config.toml
tie_word_embeddings = true
parallel_block = false
warmup_steps = 200
doc_mask = true
Each number is 128 + 24 x the weight over its row's rms, rounded and kept within 0 to 255. Layers, rows and columns count from 0. Numbers have three digits each. The size before them is the row's rms in percent of the matrix's.

# layer 4 MLP down, 128x512, rms 0.0645, rows 0-108, columns 0-127
103:144105125154137119127129125111114106094107123139137157115111055134089121167142123095092109151146133104122146123097117083112111105147189094110149140086082173127116149089101123115113131131110126126156128132138126086119109128130124132107138125137109139139148122135168131124107103140135120136144114127101185059107110127131124107115097091112145118147166099134120065119108112145129158162152
096:104098113106149136186147128149149161127157128116160101161128109113119115115132126097149133088128109090140168102123174068116144084143125130120132150143115130137123104094127121061137137128139138086136147122113137123132190151170163096128122094141161134142152183108190140126149121167112104122117107142147095128122099137127121184109092131148133146135121153148124151126111130125112142146132
097:138126100184106165118125170128120139129152131114106155109112127143172117123136099137120113118123132088144128142122143195116142103165159198123158136119144113153122115123144134173177160146145153169100129150132140153080130122155140130166116144122150141133127093143160162139139152156152140150131140120144164130120107095148146145131129115130104144140116147148125124138170156133216093073133
089:069091147145160153130103094102128170135117161111124104103108102152148100158110147113105145085131133097110121134111122114109135101139152125158129111104086123146131125153146134168092144153122129107182157138121126123115134132134160106134118169103140136161111104164128110102125158144063094118094149125147112116142121112132098107118129147145129109138129171127137101157144130136148122166090
105:147119108084182103121142111153143128165124149108134166093128102137138121129158121104116118153130125139148128099157155075139125133199133101141119111094133153140076115090159131136101084149152123114115141095120081086138153137111138098123124076118110120174149115116143147101112150129149082135108103119136138166149125086120130105126123158126100125082141187160184137156141141138131132126075
100:121126133108150124090143134116140104134094122165123105141170116134119168144140113141135128155132126138125088133110149160171132150121128119120101157117148107102142117152114127153093116134192134126111127151138137124140091117120131116119125101111100098146126097140114182071118156107141146127111086154095126152130127085116146055164103174139085141098140164152109114107137131137074092114103
102:101146175105136148120129122106154117126108163125145119149118104113130136098184145142161102134133137132150126101112093055111097166128124128163121139114116082116143140109135128111144114129163129152132173144104146169129128115108112096166127133080143102112102129110113092166095123126112095123143131142096152109128109151165153180103126109136092100142162148123143117111112121121092142123125
099:141138101119125121099154100116147145129134138094130149165141129116127110112100110135137114135152126115135136145132122108130103086126138142107127076120108138128148153123132150095149104109114134139127148115122155134154110122117087146152144138110154144140120133133130130151110142120157117123176106108079159134137120131112140140131161115114131140145164103130090107155113130129148168162170
103:108153126095138133110117123127132096159153146180113132123137096087122075146174139121168130136134156154134151109135134144132134146102111107102147119132117169134160110066119165114143143150123132126157110134173099129158103106083146166132148086167087098126121150145126170104133102185156105174119105112108151139140140112110134134108101123103162134118096108124109146085135127128148155111150
091:146124103121120152144118157145131155133120133167081130091149081111112095108127088107110093128139110115098113153114110187099136151111151171165113179145092152130128167095099138148135152131142101095152137191106157120105140137105157086137096104113129155105183108164110106106100129127132105110095093169100072078150152141088145158155152135122083157141140107141126164159105088113127129113110
095:122150105132118157134121125134173129119134131108154114160115121116129145113159126097118153139117116143125123132170109053147092152088172127172131131106101133120116107101153130119116111145131114099158143145144122116111120143135118176142109120111118125076124145151140163174118144137121160136127127119113134127133087149175149097116125102063130131108130111123139135164188124152102117153112
106:115142144066110148141157155134126168114099176146147151112102166101164125082111091143111123123134112132115161129115111140136113058136113110120121121151118116136125142160144141135130133124156133095109138151147118167102104119133118143177127150124137115145152144086126145129094097134136130110148100106155146127129105144124120090141114134100148129136148134125128112120128119127165145081160
096:100153125097088150141120133145124168155184150121156160131105134123121113182114184096124151148094108148157177098113100067079088084097121156182107126124122102152087156120123118152149167141137112117123141170121123139109144114102139129121114140133114147156132119078114146116123118124165113158116139141122095150125161144071143069138119108126141125128128150096107143110109169146127121106144
110:126126127165132139146117149109124150110137147089117086122133128168149145089130105143151134157098121113104101178128162195123106123143137112105115124129142139087166101130101109093119098154117161139117100133104133173121178114139121075131158092183120141143144184128087113096150103127139118084157132128189161119119131133127115128128116117153139068155140129124109126140140152121083116162110
105:101159136098116115117093152106114055111103101131158176066120111140171103118116120127137127137131101107109150167138148091176122082133155089118132106122113108121133159109128127126149097122132091120164097148123128101105113115130162153128121099139111132140127133129123126149150128118149090124125130131134125126150144118124124125087146109099156150106143103166150188129093106097153136116139
095:161097123134138111154164125118119106147151111117124144121132166104185168178113151147141143107122128108127117164126106124153128078159126119106137114199113118170119104152156137154176167112124141142090166144123123099146168135102134124126126122128124127156164083126161151130177131143104149117110168155117156085117107101141117177155141176102134168109131166140121128140126149139154141146158
105:073138149123139164174121116148134145144140132165135152145159144124111115166080121122109122123143098153138139112120131216123128128135149126121133125111155113159117143171128103121116122117110112159119133135145129157168139140125104132153132141095149154090069122179112157115146089106111110098125123152127095174126166125155123096169088100141175123129122115120124134084147128115086082158133
098:084156141153099122138121128175118144184179116122161148157145136133131180181107145115159121128137142150120115147120105129136211139140127104155130174132095120119125128164142122125134110145125114129158194129142126148156090138121109123123193113111163139163115138133143145122129169139118104165151111121130087101133155139075119255152110130127100109104089123140115133115115125131142096076117
100:135120133097131124116101137103128126126038131107144077145135129131107104122114093135128113110125136115123113120118141143121109143156140131148181122149124098119151168122109149120122101123099116132172091117141127100125093148175130100112164091131144139124090100134132129132133145075087185164121106106164156116130135118098135201147106153129101161131164161107119114082122183156150136148078
092:192125105092139120118095124156144122104080138096148105093153070137084119137106186087119132123111127089141109080129118133143138159103186134121127104114115146108137122164079087116117152101113082113108112142087103112117153124125108125148128128110128102092165118097122108094157165095211127113137152104157150098139157142129115115111117153116134117112146104151152094137135090127096124133137
094:168130096117107144097146113082109104103074128134133186136107146134133127183131121118113114174088145087170121152093183165181169106120084111105114124125153164102160117160153134112093067148119139105102142096128096121140131141172131102160148127156104117086104117116107118134136143136128122177169096152158140145119121115132079113122089106121125176171140182123131112076114129151156109115109
099:168154100132149111102179131108129116118107116133131099117128103087122136161143127132123111135128101111127099149137127148128159153102139146137152110123109131111119134118144098131119110129127111117105114164102119085150131130166114119105120131176083130127123121142131133129101169097110152137139122114175095168125131148148119154093160147147114124145136112145160162140119141116166127095140
100:112116128134113114122109118128102117109111095129122115138117136121092126135147118098139154130139149124114113114143194157136128123184093130119087145149137100124096126141125128151134141110120151142122106124135088163124115127135116084103105097150133111142111153124116094104148119118102183161137112128106164139110074134133112142156145136124065170129098134138156134132123152146145119107106
105:141127164139152082117157134103116111144092156095124137157132127141148114140132148138138131117162137123144168106159124124145095122092094091102160163114149160110114151151119140149136138162147114123116126130163090144080106125077150114105159207162149140171098103116120104155152057098138152117137140099142117067143082123119128146148100144101111156112126110118166176147125127128143132075143
096:193143148120100120130113108141114148138116148115121096132100153138151128136133119078126123127079108135125101118150144129122130134122099124145124148174133106100062120103092120135115164166100140144143152138102148108163125141125133131140139084139134161096126146122146175099126146125108120128131142120078081147123128121157140116128153109137094103104173191081125128116122144123147130154139
102:104128112151131109125136157129127140102096121091158156115132154104141086144151130142171119135110157163109116162144104171137176132125117117102145112080136134125100147135099131127171124069110136126142145138163144106096100123128179130125127158088120147144133137101171109098133096135112152141105102166098117149124139138119116106151147177118115146089154130111141136156119135141102169128109
103:121093113091151140109141107124112093152132120140147120080135104126116170143052124119116123156135140138120112107122134125100131115121097147093143118177094154111111159120126109097138121118103123081160102157120117185123165179113124087128131142089118122113143123148125145141145157169154129067110128136080127071105140114105118145122145144128142129144122127164157122092143073119116140200120
097:153097143160129095078105138121139112159153128141116139164126117143118131143146115143152107091143108097142137122095086082117111145102157106102106157120114116134140142083205126150157156121142091160123139132112111121118147128127163142068142156159106129120163127111051124127098093153064116157140140103133118122126158146135131084162101133083123167097104091112121129110124102118115097170122
097:110136109116119166112153152169102111091149106167130085127114132115155128130092092141145131122111125109155136112119116155177143141133123188130127131125123131109179124145093135084150098131128133125134138139131116143158145104125111153120111184103142113095154103126155126102154097129143097109116082109173104153122115146105125112098124110129111095161133124094154129131133100139136126164104
098:134112097149139097132111132165138133138127129155131163092120150115107139126090107162122127160123112146157094110142173118142146139112145103087129096099158129165103131119155148122085152141136124070139086154145095114119100161099137153107066108149133145154103122114127100111128124098110131117110112130144117142131157136120121148129142169115158142133098106135091137103133144139126144186131
105:093123103157092120139129120100122151119135135142093182144156114095134151105104161162095150113118119111171100096119143157137143101101150132101106157121165158155104112150136101144132168138138132177139127114151148141130144131150148113122116155112145153139134118111060090134096154164113137140143149136096111159134106112145094114110155152157131111109133142138151166129119115096067055097125
102:100155154185101156120133089147135158113104112155124155140085147074128111162130175103141145129146165118139103109163096116146150127143147108130104137109156111145121099142124129149150139109104131163108164098092123163153092110127105163104111169086173161123125146112146109108123126139143096116162117141134090122133118120152110115114106104092124111147129093138158135106106127116191122114150
108:134106125136134151113116173154137120119112105117146104085155116121093124086099116122125129141088145138104109090148146194136138147136084142129104135105155169109138146097138151112184150119154117140160093122115118110114114160180108120132145059120113144112103126146125119108129144097124110112102117144115152128120121105145115143115147129167162167127127162116132162110131130118140119148166
103:183164144111138133118140120150123109147128131124123179127119109123081135168111174132090146113129118130144169080130137155104130113106108143119105105156141147123116130092175126117138155116107121150145143136121100121138110109126137150124108114124123121143158130085132124136128124119128118105112133145134118103109118080068122185111124154116075142155114137138096111100138128139108131126128
109:165137115150152162098107113100133142140108154149115187178125157115158115118115133206155123149173126126183178138078105067140114142129140126105118135133115132107139099105156121130163161129143127126165122124121128148145135121122137162111132085149114122142143123120073096194159109132165117150132174129113126113122172164121131141132136154132151164129180092102120122114127124149137104149142
098:179129085114130156111133099155104113135117112126153090164112133134155102131079118142185133156125138140111152121132128096141129093101127084123102173108098131115079108099105123156205134142093139088114134167120136144129140116152129119110111157142124114084095158120171154088111163143126124152124115127166119141131112114126142110173125110128109139104143130133097123155125113147165126183088
094:169146144128142062118126149175159099112154108146141169127141117140115119127132117167133087130147146133081121133125162168189164098106155138087136095122144157157142145162117119156113112175129147111123136118089129094111138100155108128127113140152121123119127133154134111119107128130119145155130129161169115120137169144112145074093189141159173138140149142106148141126154122145106112147159
098:128133160073140154113158135106163127112134109120151134147128121114135123149155136107136111138095132100152136105152122120153153122153122142122138147119175132088136113160097156154146145160120149096097101167141167119139145165106140116124100146110119122115162099116139107158154156130178141093154118178156141100126137147185091108134132117170105137175117157100142124122115173114147151116118
100:107095162124128117156102135139126159148128136159124131117141145111176131148138151151159143144111102118129123128125122108139162135186082151170159127138091135182088144115129111143142113166135130110117115117128159160160105096096113094138112152152143105152130087164140098116125138120124129108096142089109114136118153141169110119116153159139123146119111120121135122144159134138113145108110
102:079137098123147126129083084118139141118079115139144116174194172120119141132150112119138134130105157130114119162187148098140149095086149160176141100110135120148143133173143123100094096085118129122141180117107100096165151158150121144134114116160150150185111138154145121139111109122165137137132115137121120126138094177108170140174140153114112166189135163179120128169088148106104160101103
093:098140062151122149081099142111129123142088112137145112082121137101167135123066087120146106136143126106121127122147133097128091180130095082137178115106125100142148136143159098131167097152112168133115148144117130174119142107128129120128157134113101096115113100096092109147105147074117121102162142106120124106131129149159126165132114136109125093158128147175082075176129139116113128104091
096:133125126100121129113155114124113109127154124128171132148143077152129115105154103143126099142132119108159146144137093085131096133074126123136107161167126185171123126125068106121099164131166134099137115117091112169135122100099156141115141143123143106094122066135130103146111100123108116107138113099137127104118103115119113057103120139095118139121150095106139128130149126123147134101112
100:093130126128088133087136151159136126115144151086142145094149136125155157106143097097131148138123108116147111097118149165122121152153122139146136120137108116135152168137105135124114191114122122083089173144150138168068124141167126067140147172110138190143092161152113100110126127100120127121102140145156118151122140099117094148109115113137148146127092120132151176148109153160149142133116
106:137101125135101126142114164113167128131155146097151107152091112096131162091106104166130117103126119108166127098119075115147154152186141114130100155127147202128188138126095099124167157177144153170134100128122116126096101142108122149121144120166121130129137130131120098122138141110137124110157112132087125117129136151129130214112105166152113133151156117105158109175132129125158100100091
100:088145111127128119134120131147154163169120142144150104143121110119095129152143144134123112130128134121144110154169122092167158138093156118155108122097127099102139125123151135167108140105141122160123133155127137126134119144107200148157136131126070178107143189127099106129078128143152142167141152153116128147134164134139122228113150112129151123145125118136150141142160152128100097102121
099:141114083122155132154101101123084132103158147139117137108167136099104125162131190106121119137112134126131130117094118104106127120121099117105132138110137103127175172149110128130135126120169097080113109158110094109111132154115148167184134135144127138100139139106178129098097095082111118151120112121149124152132086119131172081137106121149138138130128145149094134122118163131158138160123
099:113164143143166112101136112111176155137099158143087111139115154122095128110217111152135173161119138119121157130130137060091137111087149147143148166100151160096123113125127143131114088131140156140095139161119129143144130100077133153121119143118149140127109119116093135147141163132131129091158118156128123152157127116108142222145177126149132096111147096153148117100155125151145150112132
100:141129113114157159115114136143094145099149149129125124121131133125093113153150100096117114127126118093116108094121137211116137152176125154146124161134106125126153174130086137093120123123100157145109123099150148099165098153153150126148130148129130144131105178149113138111116114126142134096123126117149094144112131179154087191092130125149120139137099114121151165116109164120165147097108
091:168128101142135115164159187123120141174142134103123101118070150108091130127134084070141085139163121151120119121138109112103113118128176134186130115151129110125121122189118123136132134112144111119092121141150097075129160129147140154163144163124120132139131121128155099146132156100124126174146155107134160127125123107161145168133116114142134128141123109069154132135101119140183098068075
096:135173165088112150134129150107147137155129121135107136110113072122131164075166133154124166136091085159101137146120144119171117138133125133180126152166120159154135131147125106086111131160140119126126148092146141097119155098113088133112151105137123174157148149129125184124147118123136127108149101137111131165127147129142118133149159134138143155131136096154145134165102129096166114102107
101:175137138152132108126113117102121084133181099114115128136113131140093142076106141087125160137118129159097170120153139076127145128171111138108128139091151103103081125124161134161087138123097151124110143112136109120117118138153123129117145166132137108155117092111099102143108142142132096136126127161154157167151127191101105115153161151072119118132163113130136129163132128146152115081121
097:139126146089118108131138108111138097117081161111136102151137167150142159101131143147116124097154140109139123110101135123132118106156097126138132146143124159121097142094130120124120144146094117145126129158136127110108133079141144147107161110137161157100101145105172100132111107125114116105146143108071095099133144135143121119136125105138146195132121096154150107180131124144088103174134
102:120151154158128118132160123133154131097145102111131098135127146126131110123113124172094118117127131118135107139132127160131116148085153117113144117116143102153156125084160147131130115163116148130101102126119131112128166131152114162150114098156154142165138136118108134141128180180121151148103164111113113127124103140155158217128174130100081132165138121120103174141169114102166132096162
105:161122135159148170160137116125148142185160114124118133140149096118121122099160149155132085169092156136105136076152142136123149180146123103153093122125080184097136118060116142120135108135131127131128127119149141155149105080120110089123149170123125110142139121141078151114170111115155110112146165163067133123117132094145093165106156141150208130097130086116157101137155128144091110080163
106:122141154148155126168118170161105115130111123121133147106118116142131157086098147128103125150186115148131126099093121191132117109137131110099104119145141143116120140150133134159119113167152150147079129129126088113075130098089125162132155105117123105160156173185123128146107131126117144101158149126119077150135126130143127138111133136148160096155134106089086124132132107123189108147146
108:111128157135131091084115113109103132151122128141120110145136115119135125112124139070151156109117123129127176130147123126086120136084129120180156168172097092120104103128158084091111147152158100164091114099112094138115121095077133160129112112110152111125099148122102138132138119122148121132147121114104116096127141070163118168157174149170117118145095080139108155105124111129107107094131
100:119134110074139096109129150104118133101120060131144117119118115102130126149109129066140092120112119132130130143145112110143103138136123138151154104133147129129133139155133118128189090090162126102088161130131117132186152113117115159120120134109118095126096107155129140093082139136152106150089128110125133141163095113107120127135069101125073094128103104159134165098091126115162103145175
108:144123114133114050103151120116127152081168160148139128157133150127132125164146168130175096120114111107148137131152084085123140103109162120148098107120150118163105085152100151136144136121154082141173160112109125147134145150114135141100118144174083085172142149142130110139124073139160155131133124112144121141111133134124126094168108164147096174138137149216152104149110158130121134092140
108:167095130143102191122139128144123124103095105080135107113138138153086123120141088192124132185124121121109109129127120174137140103129087140084116119132168126109139101130092154123131079097115107088141113118152124106104100146183109131127120075108128098115130137090107098115125108127139171138091073134079136141131140102120117107126132112147128167180111155126139139149126137121167136132153
101:113122099101124129118125110140134152111183114127137130140113150133203139096149128126110118120116119134185141129128113118121133159141136096125126158160144149143169127118133133132069123168124160151126136114156127141128149118112144116157095129107064145149112071124088135114134125148101153131149133126118114164144146127127138040136160114134113137093146125114104139102150148099077106195115
106:148143134154120161141125151096099124127116107112127118136100145135131154131101129104084124113118103161164126127103139158108132127140077133103080077101130159125128100142179127133114105086149180130100106132127117138136115141110104144110112116140093112103117140127210132129135098136115141129140150124166106218128119144136105146121140159126135145117114155094132104126151120134158129101123
100:159112091125134137105094129108114111075172108128108126116110122128105100131171089146129147112127123141154139110107146133092096106140115118129080124169112108144128157128107133125131098134123117163122076105124128152122096129153121131115130114128143127101124106137153111149137160137168136126136142095119162122134116092102135154156159106120100135161127149106106115140154122143173119147091
103:124135157075125165110144129170109095130168120139106097115134103106066098126121140102132135098121161157117138117114144129114153133130128118136168089115104147126104136129131128083127155119146123122138131130123132086102126174122133167131140149144143116078117152145134173138120124144171155082139141092154098111127141149134101168089113097105119174091095130115118126080147121119160181135097
094:154104123096124121150079116110149088155124115160134110111150102117095112095124142136113126132132129114108126165176124198083083153145132154104152102051158157135128172139127140154127121096122140143123111127128090134123128099125096084113109135081173099124126114128101152085164103111070099150104101108132158129118129091112132189142146149158144128119099119147184139119162116123069139220092
097:187099120100148150120141187108169150153139164177117074118136181143117141151167102113136090107152145134129108093087134137156113128065144091136091151149162107123109149145127140111121119124145127171134112078176126114138168066139124146108151098122089095104178121163123122112081130121099120178108125108123136097137120139130094182115161133145137136130124147125120081151151114128107107117113
105:186093153133074141139119149144114152092175120118130100107167142148105052145118136149143141093141147131117096144161117145091114079130117171131146146126084109136125130095171101112152151102117142150135156111139154125137158133119112101128091113069152130112127145129072104096122135142136131085089127131134141073142154126112123140122139106129138121139152122141079130073138129122144129125145
095:169089124110089138095129128111159133116107116147104143109123129116159141134133111166121118086089098116098143161084110165106102134120123136148113095149125164148139180158107116152095129102083136130157136125101094099138123120164089116105158117137084081175133127119143109129124128070124128146093166135140162120125109158127113167102123163126103171185144165141066088086116126107134130117166
094:100166156130140079148105137117076157139117124115144159117137157089106160120132150104148152144150152150111124103115150115154129115160116165117137146096129079138130099107112151168149134133164105137152096118142120128129129120127166142177122156149127155140135151122118173126129126102164150128105124142125159138135126169093140127124134163122126111116137134126147140139127135122166122120100
104:092148128106113134139128081115125118166125122153122098110092104141146136049101077163093087118109113140114133128094125131122111092110139095142176123139150209125103145141124125105138124126073109146165076159134153128101196154107125127151145155172161147104113129149148095138120111146084129115136090116115138173135140151123119045160118123134108105139141140123118102135150136131140092170150
099:100126142158134130146136110116129150123090114137160149135145141103123134136114135128128128154187156141103121170143086144121132120150110143138154116083123102113134107100116125151157121099148132201157143092120148141172113141094132151140139131104144177118131168092134162118179119122138139121143136090209152115121115104159152121150107160130076140176138103132084188130153135094102124156139
101:106132148140122154154108093154117086117122142165100159140149165163220143090189080177109168127106141140124127132142107098155142066115096148128147125140142124152150105137129139149125114167088154115137145123125146102141116121130131131128119128146093157146126150139104090118096144148116159126128152123125162093139146132111085096134094150112142129149115142105092055133166120118142121137131
100:092087105134100143159157104158139137109141166121100087107137166182141168180142137116144146095109121130152124153149129176163118188093096156146143153118106079122118178113126131146129153173158145191136161124071155147187145146112124113150131068112138134102127086148160135099120120141114115123089121129117137122114151118107070127103124121155119079140139120134097095066113172158083120140124
103:085127117166145151153180134071130136145128151152162123120105129128091126111119113095141140135145136116112123148169169104133139178135140143176129154137144135109167151097120123131148146154138093109132146151112099111131109097190163153131130081165095154144152145161173165118149126115151146150105120144133159139134116148128152104111151174146143145095132163104128105140107147136159138095150
096:110131127163114130128136120123127120136111144161068118137097147103134136142107158109109128128133155127165094176139093087122173169144101089145124115105151132178148094143117099137118143124129132110124176118141124093146175124111102090146129139118128128138149167119157154123154153154133113133154116131148126079119121123136154076146105133133145131079123136120147156175106136136143096089115
093:122141124137164092111128111145106100185154125125118133111143131107104088163146143169158123142120188119140132116183125118126143161156149156175132114108097166153124144142102124143104095121127126145124150129115167128120128117114132066116099135141105101170126136122181123111145140147153116093147134117168115105127077130119119114117155131152152083155126136186139104125166116144140107118149
098:154139125128111127123132106159154136141152137163126152171132126125133137137141154072123119155144126132137137125113146101070146134139139158147161148106140131095091149075121113139101158100155143137121146132110084153191115129106139148136119181085105110121117168118139118127148144126133096152135176100090146094120081145107130105139140149125156105101129092098108132113161119113119154133143
097:136153107071162105149119140127114123086117130159118153120159144091172112151132127113120127172139157113144148113127121126133099077129113120114147122138114153140137138148136125123113075124119134117161166149139119141144108168143117126101079131168135110097127120086140159184121117100102136092153123109138120169124147140124159198131158096075116102128112128103130121088111072126140118110117
096:109117178171099145131087143118122157112146118170154169128093112115116149117136135091139151122137133122117085096127129084115122127117142149124134125154136149139105102069158134128095122117125129180133140152149171118166136140113118135132100171127142124133104121125156137171113122150096130149145166133123131173137104147169120115107123084116113118110155145097075184124115114154051100156187
109:165147124077138145125107122140153122139136113093137108149136164117119092138124133133079144153114131149131144103131148123078138150145100124163140099129134152117140139155137134133108117136113109133095170134150123121140150144130145132158133191114137142074110148115125101138123131054126155124136125148138142127140149115093105091155141108132115096117160118141109107168096128149079119155113
096:130118105129144149111111096120135143116165129081118140135130144166085132133151071041099142122141107095102142110111040148181136090160137134086165167102128134114098092094107151127160112171172149168101109111136114154133096119112111085114090128166094127135123132129140085143086103101133139102107091108107087152108150114124147152098144121117089136129117154148115116118128150114123137125102
103:117112120123116085081126088153137141162154140105124166142096097100171129153130125171144127119137128112115128110140110165114138091108114153143102144190088118118144101128130123108132168158104152129113111118132117143148153132105117141095152157098131108148079145150102137128099134176113135144109115129114134120128120113170149160075120126098130143100116119140123125084139115138140163161106
106:117123168160116171114123103132119124134166136067127147141094088104168148138102137146143134154136103119115143151152178114132121126136104090093084121131104124133156151130049140163112100144120105147135075121126073175105130155129164127114113125136148117118113064162121120142102115121127137122118135136160133116107094101139157128139133087113114141102123068135113146166140142146139161165088
105:124160096134130110164084119094143101116101100108114125128122100089123125151129099118107132135133140122090120160100159137154138109104087112113148112112162135114132113190095136109100084148102113141107124101148152148132138145160130098134090097147135142128104123154086107121152166135146147139101138121102137143138171077145126132123124123140135144125117100138129099152163104111129110163150
098:133119129146138099153071101146152138133139101096110064136143175169120125176122153076093168088101131130142108160154114152140138148130133140172110116089112114128133134156132126127093125099159163111146135144121115095114153144157104133122152156101107119139176110147087129126136102132112140127100119146162146127128114124195168100089146119122133131141134129135166151166108172130087125102125
101:105093129144134110088137147171130148166120135109122080085147169131042082128137120129165131146133115149131158129163162097089125128135166094081131160148107089102110092116192143100123139111130126099107130115139142198164129131174140138115093099140119105142148100090108168151135103118135142096111130137107100081144128161108115099121101120128152149118117121147134103121120079080149117145117
100:142123114145119124163178156133111098116167125162109174134125109143178158101159159153093138145146141112116106086160120174146103152100114145135145090159116156108134095178089161136132153076105070119119097152128104078154092107150142099094134117157150133123151113162131079122117123121111146121144129114120157122136137129135117132123117149136140112149123167136159141143132168145108151128159
103:100081163098103095168125108144137115135120138108144131128122115153152151077149119111113133149124096119104165204145151121163127134136126118111136116105176128106124113122118107114130150095091156140152087114121165141104132138118094093134149121122158112126109104150144115081124112095111139144116072163093111146130173113118138125144038123139111123092100134151130112112120101092099168148099
105:143133103126157139131138140123131134135161122135086115186112127144134133089127103128101166147137134139147158170128117101117178117156161114121077128139124093144130113192140142122165114105126140093162147122142112092089099120127101154117100146111106106135142146091152140160111139104180119132128120164125137112123122137128136057148119129092102142141141121122107147125081102125127118179104
092:069119105144105163151135111103137154152108137123118136122140109147140090156126121153127133120124122116123130179094101123120118144120098066090158148116161116131155084126149124097138114144148165114128110127135138200128115115106132111124162124095119095126130106122125141130137119087091113153139146156148129140129105137117144191112115118180131158126142097098128089097142115125126158154134
093:112103081129144053156123092072142117093090094146142157143179149083111160132126131114065153068164118148108087124127134101143149135169111100085154089127136083136107127149108137108121114142105073146126108127120142096100080148121097131104149177104102120101116133136168167133145092148122126126133092118165139167127097146101116164152127134107114097135099140120153178144090133152065093134087
100:152111136093152118128105123123144121123124093122131121114147113150074104091139109098170116125123118129129113150118082164137111147097132134076111125156160125132127111124128127133125135147121154191101152137108141144114080141127151134167098110135116204088130138177120136127157114099120116112149139140110127152124164132124152190145196081140168103119107084118138132112105155137137126124089
106:126101137127155106159145136084121129141153129149135131107129153153067093124060113100136152129128106131143116104104101173137113121140142126168121123172120089138089104125135111140103135134132128097082092123129161117156140124145141159141097096122106134101092124133156151111145129114137156127094150107095113140134117079109139070093123124135114119119129147121113107104085131126092158083135
101:142102137116138098156130089129083153125147164110127117118147116126184158096112131132120084117154107140124072101110149126123131148134081128153150100094131093091125163100103103136078160095118113099136095140112149121074148148126105097131111126111165152127154125110104125166121119097092141129136159109097063157127139073146115136139112110104111136123139111147129153158097145111112145089134
098:102114138129120117116119114064160145122132090151139130122123156161111157134125139118148109092113147118115119124119125163127146082144155162108125138154158127103099105107113123139137096113099135102118165126128108135128101119153119128143113138110148085119151117105128149081156144133114150137137138136142116129108099115104121160132140109110150124126136092142132113137070106118116137169164
105:076135146101084116111122117145146137085121120125155104143121175124117131134145112115130130094133155130153156182145159104143114121157141119076114113157117114143172148117157093125113114106148133115190122115093106140137126153147092169115136108158142127141146115098106068146134124147155154128135135141130109146120131175133149127183131128118119094092162096152094124163097124125159149105122
099:165146141136132150122124149129142130093130108095135103164167146118126113139184168165162150178095151134112121126153111140157124108143131125146124154164145169124093125200091176104135148124114137155119116137162140132082123112115135130156136144101145147122129183127131108124118156094139156132104136128112125134135115165146152122153146129138137081122124125085086124123113140128135140117095
095:106100119172137100165135137131118120243156134152114120087133146122070152137123110100116083091102150146134124086155154112093136115129156115080159116153107129147110130124151148118151124162107105147078114114144140088117121101134106110161105099115087125158117087118118099116137112129131114152136126125137149109127122078095133105104119115161127114129103123154115132080108139116151091143157
097:135101106131122171151105129178140112156127120112117171140120066140163156135144127157134130117128101148121139109119149151137125127139086157130100148116113067096098167123149129151170121080102186133141117115138122069147112095146116103111150136139142088126108121112091119104121165157112158092133130114135142118125135113111079116130067137143190145136120160131131145130154127112106143111117
102:163145137137094121118114156139145117104103112154129096095144103128119085108153099100102135151134119113089142129070159138123083115130121093118133122155124117119159138112118094112136123146119118127123131116120125158139138131141144106120115121106161105177149171137130168105126134126122144100096132157095123140140138140128143090122124173132119127118128181132138084117150114112120179162137
101:111142148136120105124126128104090085146144094098132107121137112151121153093120155105138113096118142162123125110139153197090113185127100093115132110102083079090147104143152124129078124115100126141130138084142091124110122117152074148104121129118105158152103121115134129159109155128163173118129114114127120108137137118117137063148151155136110147133094139142123145128120124134151129145192
101:163128128144125145115121144198116151089108140162136160121090123142139127159129139166141107089108110102144130146120123170118076159092129123086109108112112151113116131145149130146143109107127154100075121150088105144143114121117098128142145123143126142137114115100123111125126156129086123144097138098091138145126131144080133079169165134157123112112114111140101141133147144145099144161099
103:154192143095098119107171134107120148097105156131131183099117178129165205153118121160104123112126121150153152154138145070131126166094156139116152111094146124172123137139136137150119124117153119139144113113153108127148113148113127170113131131151113148151122142083127102157115096146122139130185136138143126158134122139180145106125090137115113145119156129157147131172108111112089132135131
100:119145150095113099140099143136133122149099104132145147134155122193148097092117157123112125106118105189101163123141123150075102186106126160146098198089111123145122099088116133133192135160139122115116158171172137148134151096120151132129132145149122104084149108113118139128109114113151160137113141074145115105127155116145141091155111074142197127129068113115137138130116107108075139101158
100:091126131112153183112124154133125135143109094159136127149094118144156162109155135134105140090118130103100152140131123055104132112127168136136099099143159120107108113137125125094086150099157137130146110124137126162111137126149114091100121136149103136127145133111130099152164116156109102122142114123123084078116153137106129107117141086114137090146106114116126119088131079128151135135076
095:093127135058087160113141146125113091111125164123156113091124112131159127135114120159100096120110132097150123136119137094110111090138111145151112111136137101160169130103143143118088084128143132124097140139122144128161118129159125097131134076161119130116135132123154151164159176145107097137104125133159113134129117150109122141108132140113116111111124168095118109140135104093111119136100
104:087104111165120053144104122160107152119162139145106112114120142153105128115165181132138153124142138126148124124147078113105134144123128119151126176104107107141146113116149151156139137125123162131130148099145132085143163146137133136110133123127144140100156154142090159138174154166160118158129096098156157186116168125137125132120161145105157139158118128135145119111124127137068135167126
097:179185130163079128145164144149134080080129117118130111141069126125125139138110146109122128137143137121130136127151192117148103130135150128171100142134158111143114139110079124124129147102119116114114131135140183136134111136153141110127152133169119142106091149127129128127139105126133141177118141116146114110142147138085124192170054128068160137101132099135122072132122155114120122102141
092:121098124139092181135118141157118141160134146084107127119122138154118139077129119159156137151116138144123127131119156084120091109134185105076119112146113113108108106189140117107108142147143129117103125105132171117094127128089105123123090129134125164125112144099185077152128108123110095142107172124112093103137121135159123138095141114091096112118132140132162159106117156110156114114148
105:138145126136098120149134129129106137085129081144140086129081178105141083095114127146138121113168094102120162141100157127127168123140137138129118107141109138138127118113146127092125147093131112096118138104121137102134095113149127139153096092120142123178136149104154144075184163107122128102170078142108109125124118146084148146120105109093143103153146156128172127102103115113127156110160